{"n_layer": 8, "norm": "rmsnorm", "init_std_up": 0.117, "optimizer": "muon", "lr_mult_down": 3.0, "steps": 4194}
Each number is 500 + 25 x the weight over its row's rms, rounded and kept within 0 to 999. Layers, rows and columns count from 0. Numbers have three digits each. The size before them is the row's rms in percent of the matrix's.

# up: layer 5 MLP up, 256x96, rms 0.161, rows 31-76, columns 0-95
# down: layer 5 MLP down (transposed), 256x96, rms 0.157, rows 31-76, columns 0-95
# gate: layer 5 MLP gate, 256x96, rms 0.159, rows 32-77, columns 0-95
up31 092:472470513432490506519479518493514481499505508538495497469472450533513459548504501486545484516487516462485498499489493488464512515479488499478471478550493482510470502526457463522490535511544477536476493500476521500474471518532482553513527463490478494498512538475506554502510534510473501491
down31 100:484490495540491546547518486507524498501486468466517506487496494514471453485528453545531502474495460492517525506507526523498455520534500488488491477495516538480500480483578492467510481479515526470481505538519511480473491490510503494491501502505507596532516498504476520479521490529494468508
gate32 103:486513503502492465483550506571471568484495505487448514478480503517492478505521481503493484471446511523533534498521497518501497532481503512529487506484474480462474489547490517526494484494503542491528497471514492502480528484523483530528456512490535476487470510508468519539502527467457471462
up32 100:485508512488463479497475485446498527492480526487500478476510504461481520528477514468510509521444534507483533469480521521485519451525505501504525506488477513497530541546559499499453454526488521482538514485529499499520492516487494527472564504504512475494484535501486516556530480494487533504
down32 107:486486479489493482466496516508511459507472503515566497502478483489505563488523548530490496493538473494479467546474452511507531488499486506513507514537543505476535499491485513508483494546481502527520511466533453525492505543526512470544503502518502467476490516561482530490465510505482528505
gate33 104:522454500541514505516492476454516537548491515487527473476453454447486517482526470524488477475471506461503486490504495465482485536476443495464503532449484498507449516521486530507471489475504520509497494470496536462502516505510483464476516509508483493498511480470478485513460507484507540505
up33 110:499475515510489536544481462478526501454492554503473479534520492483488532490502488525551495498521507540517508490548549471509487481490486478557522551550486530506485513478504513537488487476448502501508519479486528521504495529473490519487521482496476539514505498528565489480505489530492501510
down33 102:525478498513504490512499512494499530481493508528490514464482500489458508486512484505512472502481518518497493526476533530560504447509512480560493509498464522506459500477524492492523504493516497485529466500537517516562500466518484510515483500490508540449568475511495550500536548492520550530
gate34 112:508493530518544472520504498523506514493480447530516516514536492547480510504504489485478506524517513482524483535483495482508475451525486545475521499523513490476511463494485531487523516507516472512498450517503520484507499462563476502531493482514504501497533454450480483545532477449536553498
up34 100:497470523499508462480459510486521503507567515467487458502497587514484517505496498467484492528485537511502485502485513495497530483503529548508528549518481511511538505498505478525544482510524548494475480530518462526515489508483489505510499455496534478508546483505467532524541492485504470512
down34 103:499518496507526493495474553474539537510527470488476506489475449512486478502475522497524465472469522481513526538474466470541524520519480495479519474460488520500488460494519517530465508468492484563477492518480498506509484507487502490512505463487526472437526498510474521482454496499452471471
gate35 096:467445531439488479502530491480486484504503473458489464510504508466478507441482513533520535464494533478536506516506478488539457480507525493508502506495503514509538471523494536493532518539515498498550504512485424492517503486466516480534483504522548508512496510505513507515511524512501490543
up35 096:515515454477512498463504511514485512477528526502508483496477482493505521536490470521509537507472479475489554469458497540555480481479512513458497513501503495512508503478501569506489491533487496475492547511546515505519480511483537540507451496468535478513488501516526485531546529514506462549
down35 099:486532477489534468521507502483533530472482479521487518506530485480455539512522537525516540542501509457520523476538495519468464473487524482482482504497483532543539527517471505513534502491501468504501499534490447546481504529511522456487476505506455516486492512496550474454526482509479501495
gate36 110:522509494508481477526512501460506458477487466502498517548474543509473473528531479481541495496515539494515551531503475496523525508495535472510504496491523516498493489486521506484479483483477486536457471507455514458460511528505450516490461460464465469485502495485512491452464532478510522460
up36 114:538462505446522494510544536460481535480495514449488539518530479521491507527524511515515495482465518544505519506494495510484511455520515513529486488501533532473509545488473489504543461532527520487510516540509519501506500460546504482511491464522473509482485484487523534503531495448526483533
down36 107:483463456467479466475506507510467504494529487496485516488499515556457517487519468478491532504474508514503529482556464473475499458503473494474488495513530499516487515517469448534520469490507483512509510472482534511492454531515452490533491478504420503478507496506501504493485482503557490476
gate37 102:484474468489496478537475473506497433515537490549492524505525532508475464474540465477528504510509521531479512501524497493532470506470507495507517523507507485460451474498505464502537524516484478498506519518508492504513512488466493492426531471492495447508456473477478510523539501496537477519
up37 096:473505478479491507471541477463502480490479508476510523496442490544494508481476495500570517490453506509503536473469511505536512485514489514522508526531493472518520508444532537485502485480497482455480465476491543478503477502525534495500509517473496466497472460526461474457475506521530466511
down37 096:518509495462484534480494517490482485514470501506489493517528488443523512510507476495486499507502513492490504515495526506521539511470522484541478506551477483496508496534502545544444505513516524499502529493489510462507507462454530466551458507531492456483473511517511505476479525502463546574
gate38 100:484506501502462540529489519461477548510468534501511499550502487497530489485483526465497497527512489493496502519502480536475531488483513512538502515507551493503459548502503470514517500469482504525495520465507547526457478507505441482462464518525455520510491487523481507495469484465568498511
up38 081:515503524509495477502533497490473526499488556557509503454466480442515503526532501490498480466498480474527487526451497505501500489471535504498473504509529487479485515539508501490476485498489475499471512497473493503501444534480515446487493490487440549491503507538456538494530491475478456496
down38 094:470484508492534501448501499521466464534527497507496545513517495513488507504541483533492518480472482509470523481503499485499510521538490506534566479500494473520501457516491529480478469512488488487491453502515454447547495465510546517518523473462521499512468490522514458513503474512446506473
gate39 100:562472509494480530513497479502481520453522503479454482500459525533481496505503537520515537505462487488545526540481509515514468504517531557488479487506517478512491524476463532505532539481518465530535525497504491484479466512503523530517476473502482485524547511529532517477521535491502493462
up39 108:512511515554521483468507467460476500488482490490486465501453473498438519494467505498525511500475513452538511523493455524495495565486510513482508503478477515477475488499518519528460521486452528532517516510512484498464516516498499520529482508493484478578516481501492494513501479469509453532
down39 100:473490571493548475490479512485499529531480496514505513490449515498441507480505509521513552482533470486499508488471512487535478482494481504507542472505513469498514547523507504528493519489506460505541522509462514505490471520524463460530548502550483479518481501484488487542470475482534487500
gate40 092:490472452515488484542518509467482483505490500491513489491500508479481571464477491470517542524499524526507491515516496470494493497445533504489535481541510530526533528462503474486466473490459473427509495494466454498515475513487472485525486495482475469508540481488492479498500454490472514515
up40 094:486493484458486501540460505507525523489502490499485516477508520481514500561516494459563504486461446520496507488500502478472535545517485511511484480484520488485485489501533490538490494525453484533463501515476476473532471488493496489552466502488467511504535491470536490498525498450562506511
down40 088:472507481499512471503507495516515513508494509496550500537508463485495497500498545472479511508496479509499506526498477543486491484523521490511473518462461457477472504475499453489481473502513484427498531494508547547535509493507527495501450529526475505462501509478483486484428480502462514443
gate41 095:524501493494483515507521467499522502509479529498479479479502516483513474508456496516453513513484488508550522470529508525505428514521482498543487462470492453499493521528522488499476470565515523486512529475504470507492519497459529480503452461482504471490506493455505503445526536516538485528
up41 103:474470499477513512503483501494510547510518560525508495460461523501505491469538493493507526474500473520507486517466501472421529501461509521516544497475539502499509485538496504489480528521501532502543540510507487486463473502472500505466530478488500492465517528508520494506528442563495502517
down41 095:476509450531518447502495473476484502516517541464507523495481510534499501495466506534484513527478520509469531528523483525482445469555479499528438495502528515514517499525482479521532483494500474499479478518512508516522533523495505531517462518504550482508539553466474497481513531480471494512
gate42 099:535486492521521492508512525521513539536487501502494486511507468514523509544487494475542460550520493494453486456516482431534489509520483490499481484452503529501502494532510496540475509542516508495468496516558500498453493478486490470497486487425461508515489527516502462504537484507509499500
up42 101:490536540535500537521513472538490509464501524482490480524538515483487485534506497515476468508480517495535469515537523500481515470486484490496500481506464496486533525491495498503522547446494470532505499451506466479455468530478498440513504501478526491562476528531496517495546475499526515520
down42 100:506453518544487508515504487486472516492522515473533476488522478489530493513494534495522475528527487454510499573553526507501529474478495516533525541529515478488493444484513537510497516509486481514486454509523502463502493495488520510526497481505580468529510501483476532501499536526474522501
gate43 093:483491492494467480560541483492492511500500505489492519583493475507509519470525489529505515544496519549467481501490476548491498477518523489491503531518523557472481487485488471511487539496505492512519491503521492490509542500501428498453519494481485469472447460524503531531509495498507501477
up43 096:483457488509482538496541527536520534497536516475511467547497540487463481516477517524533528546472470502486504471499491491485508506532537465473534494533489556496474509469500487477560486517482465511510547471481494507513461493527548494522514501520511488492476476492494476511504532510481496533
down43 101:525453515509497494501483506559526535460514469510556499508504526523515460527500497494492509482510532502531496505477539471494530498526485482511482502500484501462509486516479501475516504481585487526556464486512514512473481515456501481516469477509471529500481519491497536558482521526459513515
gate44 102:480499503514518434518501432544435524528498531498471491502523477499512460519502484476486480485501483508486505507499506462486513494466506463519460490484552529497523507502458501543485516481481531481494492492495523520543512479480492501517535505516523460551485493498520483492471478466541501544
up44 095:520527538487518488525523506506515501490557502488528516473511485516530538475516507542466460514474494558477502490450513475491450546524463496500482516485476500508522575470511508483464510455485510492493529527458522496492520503508523518495520511535507512522535515507528519479458487478489483484
down44 099:443469490531504511535496509526496455489485464494500480531463512515500497471536544517482544502528506509512489518477530544515484524483478502520520485495558550535513475517524492480496476575518499509532504480526518465505499501541491523527477493491442508497487520488477500482512527534497467511
gate45 103:491492507478506543519458521518511448493537480562493523517473533497513465531530472450505439488491484523470509510497538525513504469466521479473522487547486502501481564488480491489511476468493489464469507537504508506543491490498501518491522505485512462482496524499479536495502539501502470462
up45 099:488543511527481497432497517498540506514506558497541503529490515532443506485536491467515508454522516483499512499498524498518516527467507527484543505518472488478491543505458476501504457506526507507484478503507484539533482503487545522484460523515534450502508489465512525521504484519520543489
down45 103:501490492505518497465500491502499510511511487493467518524519549553469503468516503472500501556506466579474517487501469529515504488481459479499495506527477491549491508494464533470483507481507464489457463509486536484529457449488499550520514470494472493494471542484459488511522499492515483492
gate46 095:502545534482511530510549540518457496531512454500454499485498537529476494538552523491479478504496506504527491504506480503509495494510485471500439473482510477513478542498480483471525500464513559531521479511497548470465495478455490494460505511499496492479502494498525505501480541458479528518
up46 102:473509511541515482518523504483497549511518467507497530499485475506494518501527547481514556493489504506524497502470457521512503516478500479469507488485450477524444456487547503504517514520465475512506511538469494480495516496534493478511509531487488501471546542440447559490505524494495484520
down46 101:508488504498525562490497501494515466548523501493554490493490533542502484494537526544521534475503493501492524500487503501483494491502498498452538503519494506512466502515463497492502502531539469526538467512523546444530493520497487506473522498481554526507468532453512465536461459504514505509
gate47 089:549495504487513499499493496519584505467510528463517528535512466489497492520501507489547497529499495537502526514551521516497520493495485473491483488478521464486454476424473500511511453488481509519460502496524534500476491530465478500470466470521502512477520529536477527488481511498531511484
up47 094:517495495499531523470500507505470461559567517465498510500446467517505533472495500498440527478512494474489503511455489509502508483520483480508528470450503519464491553504484496465513487528522503496462525487493521514449505515506494507470492537515515510498463511477461525528516460485523486534
down47 096:497538494514512485509533508494527498509517514522490507502527500478509513452482513514542481469515556480503437506497503472476514506538476467484527526516477510465491533523536453459523476497500519477513480508480537506548519554490482478506498507498468509531476529552500479536488497464492515557
gate48 093:559523550494491538510520526510495459458510489481523523532530518505496525560469519483478522476495498474532510473537514524531507528488534462551507522512476526485489478502504504452500502502533511513478448502461503531503517488474512546489508529510495469493470499494524490461487519531533524511
up48 096:476460456505519523478512499533497510479529506506529493542536490458507457530514495542491496496509501522458561481513470521523450490527503480525498504493492526488512459508497493507522478512514485544507572529501468497499533467510494543506544489516508497527505522457529470491505501532515498544
down48 095:470494545484514484546528490438508509506496499457521490493450504455472504505506493495517525523487507520531526485501464468454520503539460508486563467511538471529531501526446497488498505563489509512515504534484475502478497497492524506477506482471466478488462512475456504504489495490488506514
gate49 097:509465531528528507488501534459530478483496533500460490514497486526484513495458512536481461491484444477484470449485478522468493523527497517506477499456540491490502528499473552544463517514540500528463529456487533533489536484470508490531504479521486484494468474493516535493495522490503484509
up49 107:503506498506508485513506460550456468466481497481482520529466522461501497492495510475525529512540526477486515504500483515489522469448524518464515512511518547524523558523542499502510540454506512474519509485451485510499464540506496464498493511442466478478529534489493521499454501508482496493
down49 112:524535460505517460502520516500484483497478495540541480492502452531480512489533524486544536511542507503479494500499501508451503489487470470506518528508490480511482523562454455497559468475469463502499524493509498494518487527480483545529536477501540470487515516496446491498484482493503506530
gate50 101:541485503487490457507525519497468483486477483486519476501465512498509493487539463494516531488504479538479488468534457504482520531480539476525514473527423511510496477489494465495499525514453475501505503499516531533493501533548420474482496501531540519521488468525498477505521505479509494529
up50 094:496527473502513518448518502531521536510477489510476464482473457536517513461518557448481508484466538498515478496466559488488505482476470512504484486519531539498482527510515537532453523496528502470491486485524480487479475470512498494544518473510485506520497535463506485516514459486470533510
down50 100:518494465496528486502453513501524515522507530538441490490481451513494456515508490479524494508482489501493495490509503462493475460504515499489512526484482467516494497456505488461511494541493544555442539507448512510520520493494496483475522496475525537522521521451500475515507455459537526507
gate51 091:506519486506498486529504506539504506496489487511500507478493515483550511537501502534530498468481473511500519489555482525547497495517526503495496482497497512508531521500488533541555535483433500509504521511549481492489531467508505504547417457542531458508475480518518518488496510489500522463
up51 102:469470528517539497471516438522539492445505499494509504513502476525472486511487532484498542481498476493500459476506504496469500564515484472500501501471463486495509457523474507501479540511482537545510487480475464500536489514499501475515550547499500452522499472531479474505502462479503511531
down51 101:450455534486522486515547427532499485517516485496457469542463485515489496483515499500485482482485451476491517486514492517519452510488468514472492514488491480471476504446520515523468471522530498500494489460484500468522513506487454486515541519492495518469489451523497481530514474492520470519
gate52 103:479486527522504505503475478466477479536523490516461513484500521489471502499508498506504517502501479481452499474487533488513480489442572525481491462499511457529455513473537497450517499488470475484518455472511486469500509497525537493509462545503487477473486498539522474508519543538465483476
up52 095:482506519484499528477508515491531475437533489465480530498489485461488510497475513533499536510464488538515495500515498514539483540458490501529502515486537504532466461450469491503511527490499500504513524496497562477486485511518448478534450475483472491534538492486531473494549473494496481516
down52 097:485462532509532523553532498486469515511522504503508481449492496552490526451496527489479533504496489482559499521494505434459482525510489498496483463483469524551532489519486513500521524486483506521471481489488499534521475508531520491508519490496481509514530491532485548477482560510489464496
gate53 114:494448426457510487518534497530562458518479496528506455484507505505539508509483510523498498498493535489464526461495465498485494492496498524458494515542554545494505544483521514511484503503481487497481510456473518461484493489459505518467484500502534498502543463490482533522504499514486503509
up53 104:466495514479474504485496482521534494523449483519531542471531510535499518498479517536503509549519480509486494502510473534452455477525478535498456510492502516493472526496477533492509498475492488498513461506482512458562493479461494505530488521467531484489462527514544562505482526513523478491
down53 106:488472472483493508484438510537511478484517470507535499477502506465517467531491466467518487476528519514493457430483505512495523496532490498499539556549505477472493507483453471486482504514491486468517474478509485440501529530502490458491531509501497514479506481515541505528514464474532511510
gate54 095:542518517531524512509496493507508516489499502532528468496492500433512485543448487482519541479550465496479494477549534531496483493456459488537481531541498492493467546495493502487490502515476484547489454484516473506501511513483473484519457519521474502520533498486490466527468524478523512508
up54 092:467501533472489512485544459509434486482490485540483484500476469456513480505486512500494507531479483465478496468504485508522476483512508487460512478497484486500492544489499530462544485486465495480525520542467500482505484508540482488518505496501512544540497512500485499482577502542433498502
down54 093:464481513526458489483489520501505534515473528490501522483487438504521493540508460553512496506532473506487511504533493457453511457516510497483587517522494459498485521502517487490491500520455483510499533508481493485482523490547521478497481482497442504464532479485503543522515508507502495518
gate55 106:497469534493461511514489489522525531477549519508446497494470471530502486513511492542490450455486478505481484470494535505519451507526506481483499522515515463486476492498498496512502542462525420469468479501509510536512472522532511471502464508485502499496463480478469478478500526465481534513
up55 109:496529508504511449505578541539484528466520480527493498503468484470543492526543480486506483495521480478513517476496506489517486542473466489523523485497501488516476511548542502491519452520534449534500474548488506491515513483465485518460492507537477511506490490501470522519526475513525483523
down55 109:506496474508486516501501508529517482503535490506517497510497484499506483529502456509474447546513482491492475565500489494519518511493538539501485516525532508470484518432452475503452501501511523477554480522511460495553485513501491467534465484520506510432485519528481511520499523518490490535
gate56 100:501478530542509476502473506482541537501487495473516558473477488511476515494514496517489467459451473523499518473520512515515471479488434499514470521511508510481567500528428516489518476535447487510521506508524457491503499522495504453482494504517518503512528506477513536506496478517488462503
up56 094:465513504508494498579512501475477460508495491479455523481494476518490528461506470545466519459520461490492515487508554529538513512483498487493499454479531485489485486464518528467483476513489471511483518491505508486481519547494533497473485531485510534519486484537489463460455481488466516511
down56 100:542481499489527503537494471488503477527518508502561478515488486523507450489512499503535505491505508488490520519494508454515531485494492493515504487521502532495511517455572553484468534472485541488562494500488516529506517534466463525496498493463474469471465464487561495528500509485509501495
gate57 097:441466539496488507493472479495472486494493479495497496498533517502473523486473497515528488467499473464479505501536495486469521517526487483502522504524527527473521521439531497500488528514503478540486503474524557488497475546478448536496475565459514527529501471502503474514526489473534533492
up57 094:514482526488521505473503525517474511517498495511495475490516489517456492511482515502489482500471514491480499514534486490506561521506453530564549510480498517489465467503461463506465475509563530494482494503445500486495569534505504511515511555509511482507515557512487492483508521510457524513
down57 095:519561488492455487520492482481531499482509504539505483499488542507493513485464490494476545502512479531461492515482520496543476514531488532452510567525495513511538514469497479548502490508505524500504499495462457522483494479497539501516489522528431487538518529518502550484475496506473506490
gate58 102:520516462529474558485488493515488522484539519517466480506547480461485510520523525525506451474485468479480475494498526489475538485501514512493446482512517481489468485503539551478544512521468501469506515498494502485488458486531509532523510490496504492513510520499544458447513502464445503499
up58 093:493497461469462517457491504525489490461488455498513502523512448464507491474476510501537520486507513537487493497505481485470532527493513524476498510519464522494520496511517523486521490522512477484534583498488512479499493455475509544510515522445497448534516464511470501480480490555496466493
down58 107:459490492482515516436511523477522483531494471488482526534497454506504490456515520492525519544504512533469483515530480492523550535483471486543488557489479465515506541506511553494537471512517491522469509523488522527489467520509505504537503517484514521488501471521503516481472496477538549505
gate59 105:531460480480508548518462468500472496523536495498491529488476511504508508526516475516457508471504531497542522498497498514470502517458510451519547478510496492485509495503506522496503521520507489461484526464516560555493503487465465472450494471464489484474512476531538465469480478488545509497
up59 102:511460488502533489480482488493491496482512543489489503511486480460457479500501476488442463450519515502521537523498540512499509496482433519454497497476517473490510479490534490493502476548471512456468513475545534483543509501493541488531496506471476473492474512473497460515462519501533515524
down59 097:503516554514510481507513509486484470537464479518489458489491507483506460497524526494499514552504508447470486497521491478534490500486484527506526510504528450521499519514538515477471469472524541537549497509530480469502539509540463533516525520510480518508467559484540505527472492501530481497
gate60 099:505552488494532477498486488530501506490498454542515510502519509447490474524484510513527525517494459447467496498537511527498524518485498488442460529510508524455476504422475505452508525465529481503479465483470494520515506488499487518512460500471491477451492526519507471481487493505487494508
up60 096:509493488524533551494460472526463524469506515470506521542452509498501454500485498520448485472488506505523463510498495473512530446485526481513531459455478515493517528467475498513511539540487494560480497469492489487509484558495461483516513498529529487540525486505522504506503485511508494480
down60 102:440494477510495508510521497477516532495491503522517525485504465490534506476505536492521511506528495533544525512508491508447481504458498484498507498532513491468510495498499510509458493531519534454528496529524486481576470491479516509570478507529476521497455562536494524495511528500494525480
gate61 105:503507496558509512519494521486489494485480502528503481498483529527487481487472467519493531446525496484456509455489507469503524475489511566487538482482482485570491502504460461489523479514524516517487477492533500470493515495505534543489465499495499490488531551476450523526491522513491553480
up61 097:503488535518512501499510472530471512475496527490517495500495511511568545524509527536504497494492493514538479506495491531556499522509491540480468435519519493466485522461528495493497526480530514461532542519483462503514480488512503522482473532470495482473523516453519538506512565476510475487
down61 098:498444485494511479496528508507475523492479477482525491493529452495500492487525505492486513518450524494421520493517500522458509511505478508465537515461541473548518500510498507518560486488526505471475546538489485530494496535516479582516492515490512485510506510494521526502482496500535520486
gate62 096:445522538475510516536486504479522526488505503517489536537511519546482504454449491506545507502507521472511514521531469528544489471477458489514493494476474519502502501482529444504473522446503523520495530527530491520495559518468504484502485503536511530467501524519524511496525503534510473521
up62 094:507502471502543507482508519511502495479504534505518488500476474503480453495530532527474525533551546486507520529482525530428467496496460539482552505489495499495541499504500495493496476457483524484511468532492485503474472438540534466490470475511509511544526484498500521508535496484525513495
down62 096:527498491517514470471501482503535492471528500497538495522476495476532491447498494518490503525465505490455515551429477493483495451475481529473506542496523485474492456527545561512474508525471497516520519460561484506476485496525473479492509481528515506489518498507530505467481496487524501494
gate63 094:537539485506479487511481527513499506529503542541497456530482513494494487480465483471484459503531457489464505490530513489492495528545518545530494491496461533505472533541504493468477520471489474527561470491498462464451538496485467475509503489525493494539511489481487468492484497525500503460
up63 101:555472480443512488508476522502544464462497541452504491503518483518548475493558482532545500524500487543479540517434519522499516474491510499496505539522480499513474512518500529503492492490478506494485478524503536489492476474524465475517486518494489492509482500503556488466521540503509486525
down63 094:507561525548519479523448509504501517547474538531548470512476473513458475505495517487506498484508529486500540487507482487483531480491526509548462537483506512504475480474512505464562496504531498528486495520486495464505479496443485501505527521465519486548475508486516494502485476512474499465
gate64 089:494505498528471496513522489519573542493471531495485546502512526534530531525495527552523537497483515497543545465503510498521508498512494486514527517550485492512488479481455505519482483475487512502481493430489476480489530500528506515535508489521532496496510487503561527540526526522472509502
up64 103:522532454522531459474513488497487487475511473485497502481486488494569524547545507513529490480568532497494477523486506489496491521523508464496506467475472519501529521519543470516547482505484491510519483502499498579491497495494511491502515524495472466487461505480490490537449524505502485529
down64 096:530490492483488491517527533478537510515553512523543510572507492490519526484497551510505528504493495451506528542504457474524477503504489460515471514484488547489502506526506482497500515520489488535498457511505488517498478535511483503476484534479501482504470524536508439503504516550512558527
gate65 095:478497536524474491464499513506524503500489471520530467526528545521483502531471441513532512501496460537453511512509509515498508501485529516494499519529493482502528496463527527486488534524528530497508515487474474468417521484496504481513507479515472469516452498464465470510490502520445506463
up65 099:470506442507490501535476481491487511471500486486452537510474513499510465492521495544488532442507498508472489465476509443494503506488548476501498492482469480471505460508465505486563515457497518525513498488481500491513538479510506488551534514508463464491530478468497498515520505503563497500
down65 096:477535489453516509479529468487515540500516504541509511487463495522513497539515513510490494497484483527487539507514451490500463533468474504504505471545470492533527486498512518535508484549524492514467534519484507532459461513476513478518510487434471480511486462525515505461482539506446503492
gate66 109:506477536486482493492499507523494517495514512517451528523510468467513480468524473471508475503502472487562513503533537512507500486498481480518564544539505488503483496493481530508481551480531505485476506493490499449506524550523488532527486449475532455482523452511473487466512481463492493512
up66 108:473494478494462498506411510539471524527546505506488499522507483547505462531491488520495498510520448510483463466496505489530530512474506514509519477527527485475467488534518488512486483497514523489431488495467541492487559514506482483528476495502505525496511486507520484534502542503533534505
down66 109:526515452500502510482480537471528487446510513538517526535479460471503484489530511523472466497499477554451543456479451463498513512514527479481530533473515477515511468497482505527503498512499473497531457479507524478524487522489488512491459516529502553471500465537488525490479495504499488494
gate67 116:515554497462539486450554485509527465506510486522478551505498524532500542467505523468487502528531499502479456506528473542527458500508460481494499543467504503476500478488475497556497513500513486495494478441488483515510527483501521502511490466529499469509494526526510531525501497472458518496
up67 106:491488513552516503517524542485554494433550544536507501518510549488498500521486519548482481488519495503503521514509494511520502519486510465498473504491469484501466518466503464491497464501514526505456472482469481504491516533527479514541495510486516554549507516507539469519487510493457496463
down67 108:495488491512484518520521519498470469459496503494446477522523528489475522537488524470506487495541477465477459494489537515540494470517502532470512521511516478489465504486432580529521489504462506510521480462491494466511473516509509475513489495525550474532506491513544523491471520485498488514
gate68 098:501490508496471488501461475510512530525459515540490424509545522539505537500492464516530490528532506473468480524495491462490531471495498559493517533488473518504534478534533521495472503480508502472461489521531529501518546495496521490532519487530509483505529488542519513532503484487472507539
up68 102:478506528489500497491507491515498466484500482496539556495477512521490460489526505501479548511480484541453525501512487493517521481488532534503497481440505493463564523514505504497462458494498479483549534529482492536533479462509494527446505435511454489528501482506486504502502484485504492480
down68 096:516513488485525518485494557492492506528465471486494489503525483547504506479497492496477521481510561484509539479490542520520487488451486487470512522521458513495440493495568507515534521510501517516507513484503502483510490485519436499499499534450543445497510520489544507465475521496515514496
gate69 106:542501490503499513512503550489515543471512468504463507537480534496520479494484536483537500470474527498507484480505527524482494509475501491445476473580488478467452542482520521494514508510470516529502533502496504551527498532482530499541476554524491525496499512497541530497512504485494482518
up69 095:477455500557486455490497524522471478525543480520524513497562508504496476511532481439437515486523497523512512500501497506484485484525491535524521460481488487504462539488483467536480512474513505490529499516503541509514487505515455522479513455489530503506478492500465477477530531532478480485
down69 095:526477496536428491500547549507508489509537536519465524512521482515482482482523480486505447507517501522520478510521483533484503534503516531481510542491465567488488478466474489477495490494505506501507539518501478512507502489473470530509528470457486473482576504532492498504483495522526500508
gate70 096:540537504470460482487531449512451508480451485549490484473523544463462527519513473499508481498510535471496541510516506484501497536475472480479484513478542517494449521511523518523479520506505495508500488468516539530518471521527503508522558473520488514487520530536534493474489495510518491493
up70 101:504506551559505526498453455483508463512500479503549491507533492486471482484503509520470475497512479569498521490494520457527470464477503515473484517499515459518509515511483523460523495508545470502488511497545513498524528501477501499483469500543481511537492474470525460533538482511475472513
down70 097:492494498462474472459529517514472516519498500478521503487480539545501509575508518453485476506513508509515485508479481482532497500532513468488489471504501479524524480485534473480478474487584489496514485501439499488513499526484452459500491534507523525528500502504518470518484525451537500489
gate71 104:521512524470515497516476522507528497515525500531516475500490533539459505465504491509494513542461490489493476474513479480514498482476509457548516493480534483494462500508469503506481521534480500461493495519499446480476540517469505505467447469474533529532503478496435485517462481502543546519
up71 091:507467477513513511468523494488513470565515468517510474504516485490521471515453497512468469500499505479524473473503511491504505512460484457513515463499463499497518536469470496479559470492495507562451459472541497515522526514494499512507463495517496517521530533530524499470489522539471506456
down71 092:481534520538507527517505501532501540484476515531506484546500488488490503454531451506539476517486490512468517471476538518471507506514553487485531537502494546488547507472420508522504511516483471506493522495481489543519466489505521492449521520535503485495466487539482509516495499509520485524
gate72 097:504509518486506470509469465510462523477531518492517482530528473488467482485514498478486524476535465498517519501563541457460486486471506524524520513513483538536503484529455566478523490516507492517534507502481467537510482485443523481519460517461484518480519474500477505499484494510494506547
up72 098:477545484522504484564477519509517512496512494507508523489524514500462506506551493490460470476536525488473479517476468514533538445492537480504512504514515530490522492511541448508486539477485534481528514483526552527487480552478468494499515495503485497462494488496504461533517517459504522471
down72 098:501470501495524509491509468477466507459499526523448451491519491470497499465518512482525502493480498508518576477529527519482499506505507533489552494452456537505500503533469501470519491511489485492485526474497504478526489497504484527557502544504506512510505438456531519456492503484477533505
gate73 108:466491555558508504533471499525431471486510458519506505474494526479465508494515523507466511475493491459492492494490516482487478484465507503458489478522538501520480482481519512511535496528501498459527485476529521486488503498525472474520453525489429467515475537481502472479475499468477503492
up73 095:494477539472462448496555493450519482493471491456503480569512462527478500529495506499526515485495507524519493492515529572504532497505495486522510498488501510474523530507499506520526509488481527500535544535505492475469504508495509466535524484526555522496505468535509528527525490517516493530
down73 098:515487471516514512481501501510493465532478478474462506498491502509504549493482524495484489518525507516495533503515492506507499501479517511532511465467451500493445482490503516518516477538464501527453491484499522475524460468528499497530516504478614452469513553498514499502465508501522507514
gate74 108:452466485477489500505515492549452494501533523491495513516499499502519539509495458512562511502567512537478490511513458491504540492394512459508513478500517506490526501478467508525511515510484516514507529501497476484485540493513470486481460513488483525513492541513504510510488500498479475484
up74 099:471498484512486479500483529526487508509544512466483455549544528488506485480501517511500540480507478474466493493519438501529502477468502468528514503461496532531492501525536519514502536491500447516466552528477441502512520507517520479500494506511567517495505498494504483504469486535482456484
down74 101:508440483521528491517480492488484496495522486470524508503512513520458513517491542483502482473457546487556490481532498475495519466480514470496493503488560496494504498488471497476475518508511496565500506500501498476507488487558508499523557469495475492529455520503519467528553497508481557513
gate75 099:502491467488521455497479516476490536491497503548505504468475529515534464482465514494484490494501505452501477501487504489497474484514523554494514534535523545515524502530486546484481506510546495549453489496495530513455476509491508454467487509520529478540490541525486541467526538518480491491
up75 101:457538489507507507520531468507520480515453530501473464505477532484488523485544502534448512517509503506492454512523498507497498489521515454463502491485504467488538461485487534491479498481481468480497504465459491542487472517495488494480509480459512541505513474524542486539477513451449505537
down75 101:515483523503529510492492503454489483551484477465528515458535510480490502496476511543508549439479501498512496497487489495449467501497506489481479528486497479498523436493503504494458499519509515495495539500525526511504472479519479526514504466440489538512506524489510490463505469477425534506
gate76 099:461510509507471501478441530504506478507491503520515515487525463483520491506476476468568463461490476507494467513508483479527503513466541509519517507477499492527524507496483506583504514503510548533457439488463481465506485503475507496513497469489513531504474496502472463491511517471483515464
up76 107:502505535502531488525465508456497525453511511489506501555512487500481552504538505445487554475525511534460481482484499486499507467527520452531483474487463486484535497476515470470488479468496527477484497518504514529466501502494475475468522510472470505472468510491495503442503507524507461463
down76 101:527488525493522521479495470504495556487491481513503450490480509466499487498471487478531506546449466499517526513526539493516460537539469448522455524496466506524530536493490469502545555524460470504513490486502486497529462493499493507529500495474470490480466518517532453499490502490501506498
gate77 092:481448513482513514511501504503492509503508498520537491471514533475446526527513502529491535500474479488475507497515524482453529505551521507486494475444505522492474546542496478499543525495491495459540478496528464482529472474531520488518496521518485522446502491507558492473484492464485493546